Weights of a small GPT-style language model, trained from scratch on English Wikipedia: biases.
Each number is 200 + 20 x the weight over its row's rms, rounded and kept within 0 to 999. Layers, rows and columns count from 0. The size before them is the row's rms in percent of the matrix's.

# layer 4 MLP up, 768x192, rms 0.182, rows 614-681, columns 0-47
104,206,184,204,175,240,215,191,180,152,221,185,193,242,210,225,205,240,207,185,200,164,232,235,216,211,194,200,197,188,202,189,178,199,170,183,179,205,210,192,177,222,194,210,182,196,220,187,200
097,192,218,178,191,178,212,193,181,224,204,206,212,202,174,197,242,183,185,179,203,205,203,174,186,167,196,188,166,215,212,181,200,207,225,160,207,208,202,198,185,203,191,139,181,163,207,203,215
096,195,197,273,200,190,244,200,194,185,176,189,214,199,199,185,187,156,179,205,181,189,209,200,194,204,167,163,202,175,223,224,233,180,195,188,182,223,183,210,206,193,252,180,183,217,227,196,216
091,185,185,209,227,204,204,224,190,201,203,212,178,210,213,196,193,188,190,172,215,184,207,186,202,207,174,230,226,167,200,212,198,211,202,234,208,174,211,209,218,185,208,182,224,169,178,201,163
095,197,197,194,206,245,218,189,188,223,182,181,203,182,227,183,180,201,222,243,177,180,202,180,203,172,200,222,213,209,215,241,194,208,218,189,207,181,193,197,196,194,223,196,228,203,212,176,203
108,186,200,236,216,187,200,206,213,198,185,196,178,239,207,211,207,180,214,186,203,222,230,189,205,233,210,175,225,191,173,190,199,191,221,226,205,178,223,185,222,220,213,206,231,219,183,183,250
092,201,225,197,223,218,190,178,186,200,214,203,226,173,251,201,194,172,206,216,182,183,174,194,211,203,177,206,193,231,202,226,162,240,194,213,169,211,177,190,205,181,245,218,225,186,183,190,185
103,212,171,188,175,192,218,198,181,217,202,221,188,192,189,190,207,190,207,189,206,173,214,214,216,220,192,225,185,195,162,210,203,212,208,181,200,241,212,189,181,235,167,170,184,203,233,205,186
099,179,186,213,160,168,199,177,203,212,161,197,208,173,169,187,224,196,218,194,221,166,201,214,214,197,200,202,221,214,193,202,210,214,217,202,162,179,207,240,182,198,216,215,185,198,180,227,179
112,225,199,179,221,204,187,201,175,175,232,205,195,193,205,173,215,199,225,195,200,208,201,216,208,174,188,273,189,222,191,192,216,188,194,225,234,254,164,217,179,164,204,231,175,206,215,195,226
099,183,187,183,208,223,216,208,219,170,198,203,226,209,203,248,188,213,188,222,217,201,213,210,204,210,181,221,231,190,156,196,171,189,191,171,201,191,208,217,186,179,214,221,184,233,197,213,212
101,187,226,186,189,171,220,206,217,222,228,213,179,200,176,178,176,219,197,189,140,207,209,227,196,179,217,199,206,203,190,216,224,234,215,205,203,211,150,197,212,176,211,168,186,219,212,195,184
098,229,202,192,192,193,218,224,218,196,256,151,165,220,197,172,212,220,205,189,189,196,185,227,181,180,164,215,187,212,177,209,237,193,242,182,197,190,167,227,194,174,182,175,169,222,186,182,203
078,201,194,205,215,200,198,219,215,186,168,173,252,192,224,169,235,205,220,216,184,203,217,216,176,219,189,191,210,225,199,207,217,189,230,179,206,215,214,192,202,205,187,217,181,183,218,217,220
104,231,225,178,197,192,205,198,236,176,228,180,190,206,180,180,207,174,202,198,177,175,223,180,182,199,171,231,186,217,186,226,225,224,197,191,174,218,205,188,211,202,196,209,208,203,184,226,184
094,234,224,239,202,202,194,178,177,219,189,215,203,209,210,208,188,206,183,223,188,191,223,215,189,175,196,206,187,245,213,181,185,177,216,202,226,176,210,194,155,196,215,200,198,212,202,205,176
103,200,179,185,203,199,227,183,187,189,227,200,189,183,184,243,208,209,170,197,188,195,207,175,222,191,200,219,195,176,223,207,240,176,187,207,240,182,163,187,238,196,219,208,194,190,189,243,180
102,227,191,160,188,215,259,207,189,178,218,192,227,203,195,187,189,218,191,197,188,192,169,204,183,219,187,215,205,188,204,232,205,197,191,197,208,192,200,194,205,162,208,241,228,189,189,196,233
101,212,237,181,190,222,213,190,204,228,199,198,230,204,240,160,212,211,195,169,179,197,162,206,242,178,197,189,201,211,192,164,213,224,214,226,195,201,222,214,190,219,183,182,226,200,227,216,203
108,216,167,208,219,212,203,229,194,224,252,198,215,226,213,190,198,215,215,175,184,212,188,172,233,165,210,183,187,196,194,164,227,209,225,175,214,209,214,228,149,205,203,209,211,216,199,204,214
103,199,207,196,162,223,184,235,192,227,201,202,174,204,190,162,202,198,199,177,168,173,219,220,224,190,220,187,184,210,179,223,142,200,227,190,198,179,245,201,206,203,216,185,213,211,219,222,184
099,181,190,204,207,200,227,209,192,172,205,202,214,210,244,230,173,190,197,175,160,198,182,216,179,224,172,192,180,231,217,218,198,206,196,200,242,196,253,213,202,205,196,184,232,200,229,157,219
109,204,240,214,190,191,230,205,173,181,191,204,205,191,226,190,208,187,202,209,183,214,226,188,187,181,185,170,182,181,186,208,158,199,192,183,174,210,193,209,201,220,204,213,218,209,205,194,204
096,201,197,232,201,162,223,218,207,169,223,180,205,202,190,201,216,219,219,193,205,171,170,180,202,200,199,205,168,187,228,220,240,216,176,177,203,205,208,209,217,207,200,190,194,173,200,212,199
104,164,218,155,221,212,231,206,197,198,193,202,222,229,215,179,163,202,172,184,195,206,211,188,228,198,199,190,223,195,186,195,183,167,198,191,178,197,226,265,193,205,177,178,191,203,207,193,204
108,175,217,178,198,180,229,206,217,196,202,210,187,192,221,200,190,202,215,257,175,201,202,168,186,225,213,226,225,217,182,183,220,182,195,205,191,179,198,194,184,211,203,228,187,201,168,228,224
098,189,197,195,210,193,177,191,163,191,236,211,179,232,216,186,175,217,213,246,208,210,194,189,229,212,200,222,173,196,175,221,219,160,210,208,216,167,236,173,209,208,164,160,231,179,176,159,192
099,221,202,194,194,211,198,193,219,173,208,209,226,244,200,208,212,183,174,242,208,190,226,212,202,208,218,206,165,198,199,207,214,187,153,156,228,197,218,199,200,177,213,208,190,174,230,192,193
106,203,225,215,179,252,195,218,180,229,211,195,209,221,194,208,207,168,202,197,162,190,164,221,182,178,193,195,158,192,143,181,214,201,214,223,207,195,217,234,195,209,222,224,216,190,179,170,214
093,239,215,216,209,186,195,188,226,213,173,219,199,239,174,192,173,199,210,183,179,184,199,219,187,211,201,175,170,201,222,189,188,206,178,198,209,184,228,182,221,183,215,210,174,204,227,210,219
107,200,187,210,223,188,203,223,208,207,219,196,187,196,201,195,181,212,187,192,224,216,206,188,223,236,177,211,223,200,193,227,188,235,190,175,197,181,187,222,208,175,202,211,232,173,187,187,171
089,166,193,227,214,204,193,202,180,177,194,211,174,171,208,183,205,209,182,186,230,216,200,220,169,196,130,200,184,193,202,185,176,201,183,202,199,220,223,196,195,216,197,186,216,188,220,146,173
093,232,203,228,201,186,221,179,186,165,206,175,211,197,201,153,194,216,222,231,199,200,144,223,189,199,209,207,212,200,173,176,222,183,173,196,203,168,197,194,220,230,204,212,206,223,188,173,217
099,201,220,205,208,189,203,215,173,199,233,221,181,206,191,182,174,155,206,259,222,170,186,209,176,186,220,196,173,190,207,233,212,202,246,207,207,189,223,208,193,166,204,154,231,203,215,181,234
099,185,170,185,171,211,164,189,207,209,219,197,196,205,155,168,195,188,216,187,182,201,182,212,191,193,229,220,199,232,218,193,204,205,191,205,219,191,253,189,178,206,172,175,228,209,199,197,176
104,157,189,215,170,217,225,233,172,196,212,185,180,240,234,198,186,187,181,171,218,218,213,155,198,210,197,217,199,167,189,226,195,200,170,217,180,237,174,195,182,174,214,175,198,222,209,215,193
097,221,213,182,214,222,221,210,227,219,183,165,210,181,181,171,200,216,239,213,157,198,209,223,208,210,213,213,242,158,239,202,214,237,181,198,202,216,181,234,224,184,224,220,207,201,182,217,175
099,202,198,227,235,222,220,230,215,186,218,179,174,242,221,200,200,170,220,225,183,210,200,218,177,233,220,223,184,191,199,211,200,186,178,213,160,167,178,226,178,162,181,183,222,221,222,186,220
088,174,184,195,210,206,153,209,209,183,207,212,193,234,210,204,213,186,191,232,220,176,192,204,226,220,182,199,169,197,193,171,178,185,215,199,220,182,205,211,223,203,204,199,206,188,183,183,195
109,212,233,175,221,218,206,185,191,210,204,207,189,216,194,209,233,189,197,232,170,224,179,217,225,218,243,206,171,174,213,174,222,202,178,209,189,194,213,210,209,184,186,178,207,189,193,170,204
088,193,187,251,238,219,220,187,231,186,208,241,233,240,188,213,195,209,204,220,229,220,188,161,195,210,172,208,188,222,208,206,213,185,252,220,222,177,185,204,241,214,198,171,217,186,183,208,220
101,200,174,165,202,203,169,221,203,232,193,216,181,216,202,201,229,180,214,191,203,169,172,198,217,194,206,168,207,215,182,238,201,209,207,201,229,207,203,197,170,205,193,200,161,220,177,217,187
096,193,191,195,211,195,167,170,224,185,172,216,201,231,170,181,196,240,207,221,223,194,182,208,163,237,144,199,194,187,231,193,205,193,227,192,179,190,205,191,197,189,179,200,195,204,221,199,203
109,205,176,181,176,175,223,175,208,182,200,172,211,196,202,219,207,171,193,197,168,208,185,226,181,194,208,215,178,191,219,230,202,186,191,227,199,210,218,189,193,206,186,224,224,242,195,171,226
101,205,207,239,179,206,163,202,184,219,193,213,215,209,173,195,226,165,207,201,189,204,179,209,209,236,207,184,201,165,216,232,221,224,204,200,210,211,185,211,245,179,206,183,198,175,211,171,195
099,214,197,205,182,204,214,206,187,203,222,199,213,220,209,167,191,224,217,168,213,203,181,193,165,197,207,243,147,225,182,188,164,184,185,175,199,205,219,205,176,164,210,209,228,190,254,221,209
107,201,205,173,204,206,183,190,205,202,196,219,227,205,199,231,192,201,194,207,227,228,219,173,187,197,196,196,188,178,211,183,225,228,175,228,201,165,217,203,176,207,204,167,194,167,183,222,202
094,214,233,192,225,224,199,197,228,204,222,194,205,211,200,189,195,182,177,207,197,212,197,195,225,187,196,192,219,185,219,206,240,199,175,206,201,240,205,198,153,173,193,168,186,175,209,195,192
103,207,196,202,183,203,228,200,216,174,209,189,213,187,186,189,226,172,181,187,151,214,190,210,209,173,203,230,170,208,225,186,198,203,218,167,175,213,188,196,181,192,211,200,200,203,239,190,228
097,233,175,185,176,225,198,207,196,173,205,226,224,196,185,204,195,204,229,187,244,197,216,189,188,205,249,179,184,197,185,221,181,256,180,202,186,199,200,241,212,215,190,203,240,188,198,185,153
102,204,204,177,180,233,211,213,197,197,202,192,238,174,192,210,221,210,198,171,184,204,194,188,218,184,146,184,169,191,220,205,211,206,222,180,192,240,191,192,185,167,192,192,178,199,196,195,196
089,184,168,188,185,204,214,226,178,222,222,226,179,210,191,210,195,193,208,208,238,229,184,223,196,183,165,194,180,214,194,186,209,206,208,171,214,209,182,214,180,201,235,214,210,204,202,166,212
094,235,212,177,216,218,228,199,189,208,225,200,197,182,176,181,188,173,213,183,171,176,203,167,211,218,165,205,210,227,220,212,185,192,209,214,208,203,202,215,196,204,169,192,188,195,208,198,223
104,194,213,172,194,172,186,201,197,185,182,211,208,266,202,197,226,231,203,197,175,216,201,168,190,198,194,183,216,206,186,247,210,178,195,194,182,210,160,191,166,239,179,196,195,234,208,207,232
097,196,185,169,229,227,202,143,203,220,203,236,228,189,221,206,219,179,213,230,216,209,193,206,212,167,198,216,210,178,206,192,189,201,209,160,229,204,207,200,231,215,172,198,210,195,184,216,241
106,213,231,172,189,201,193,218,215,192,196,204,184,206,188,192,192,227,175,243,210,190,222,176,216,201,187,188,187,223,207,189,250,205,209,182,189,211,225,194,195,174,166,228,214,185,200,162,190
104,189,217,229,183,178,189,207,220,239,224,202,213,207,177,211,188,192,207,193,231,207,182,189,212,239,202,189,214,198,205,201,191,184,207,207,170,189,185,170,212,159,169,191,184,222,191,211,208
100,221,225,206,207,179,182,213,178,177,210,207,186,195,201,181,196,243,194,184,193,210,194,193,188,197,155,180,204,199,185,199,220,173,201,174,219,234,163,208,210,171,182,174,217,150,219,160,234
102,204,255,201,185,173,195,205,199,161,214,200,196,199,186,192,171,157,159,198,190,208,187,191,225,240,174,186,188,211,198,213,179,245,213,185,155,204,168,191,207,189,187,187,213,189,226,204,156
095,200,203,195,219,206,199,209,175,205,202,183,181,179,195,214,213,209,208,242,191,187,229,205,209,231,196,157,203,168,220,211,233,217,204,225,183,226,242,191,210,168,190,187,187,182,168,209,212
094,188,195,201,220,195,216,181,211,192,223,204,188,204,190,168,164,167,202,216,188,216,209,208,156,197,191,163,206,185,205,212,204,202,234,195,205,182,189,220,212,197,214,244,191,190,213,218,192
098,226,233,211,222,178,201,178,213,210,227,205,213,196,219,198,180,198,176,188,166,196,194,179,224,224,172,251,177,202,168,222,216,186,181,167,223,194,160,201,229,189,192,182,204,223,230,164,246
087,155,204,183,176,188,192,246,228,245,216,202,215,216,232,190,198,210,192,175,174,186,237,223,224,182,181,202,198,203,201,187,221,222,209,154,203,190,199,182,171,226,233,231,168,201,241,205,184
095,188,181,226,181,197,219,190,201,222,240,214,242,217,187,190,205,169,177,212,187,212,200,200,182,193,190,215,202,212,184,225,219,188,224,187,196,175,214,207,236,195,211,222,208,197,206,189,153
085,189,210,180,208,220,201,161,176,204,209,216,214,222,186,218,180,193,221,192,162,211,199,235,170,223,188,206,180,217,198,234,187,185,203,187,210,185,218,193,192,186,185,199,216,203,156,244,191
099,205,239,195,202,200,234,171,220,216,195,176,201,189,220,206,215,183,200,192,206,184,214,238,208,171,213,147,221,170,214,205,166,212,202,214,210,215,237,195,176,176,198,235,206,233,210,212,173
099,210,191,171,196,223,166,191,217,244,205,208,181,208,222,198,163,235,212,202,218,189,226,147,146,173,222,191,185,200,171,197,189,210,206,189,204,207,204,196,201,190,206,222,224,191,194,213,192
093,199,175,221,148,234,214,239,216,183,176,245,179,229,236,204,169,199,212,228,215,197,197,225,178,237,195,175,182,195,198,189,235,188,197,214,209,200,223,197,221,195,193,220,208,192,223,166,186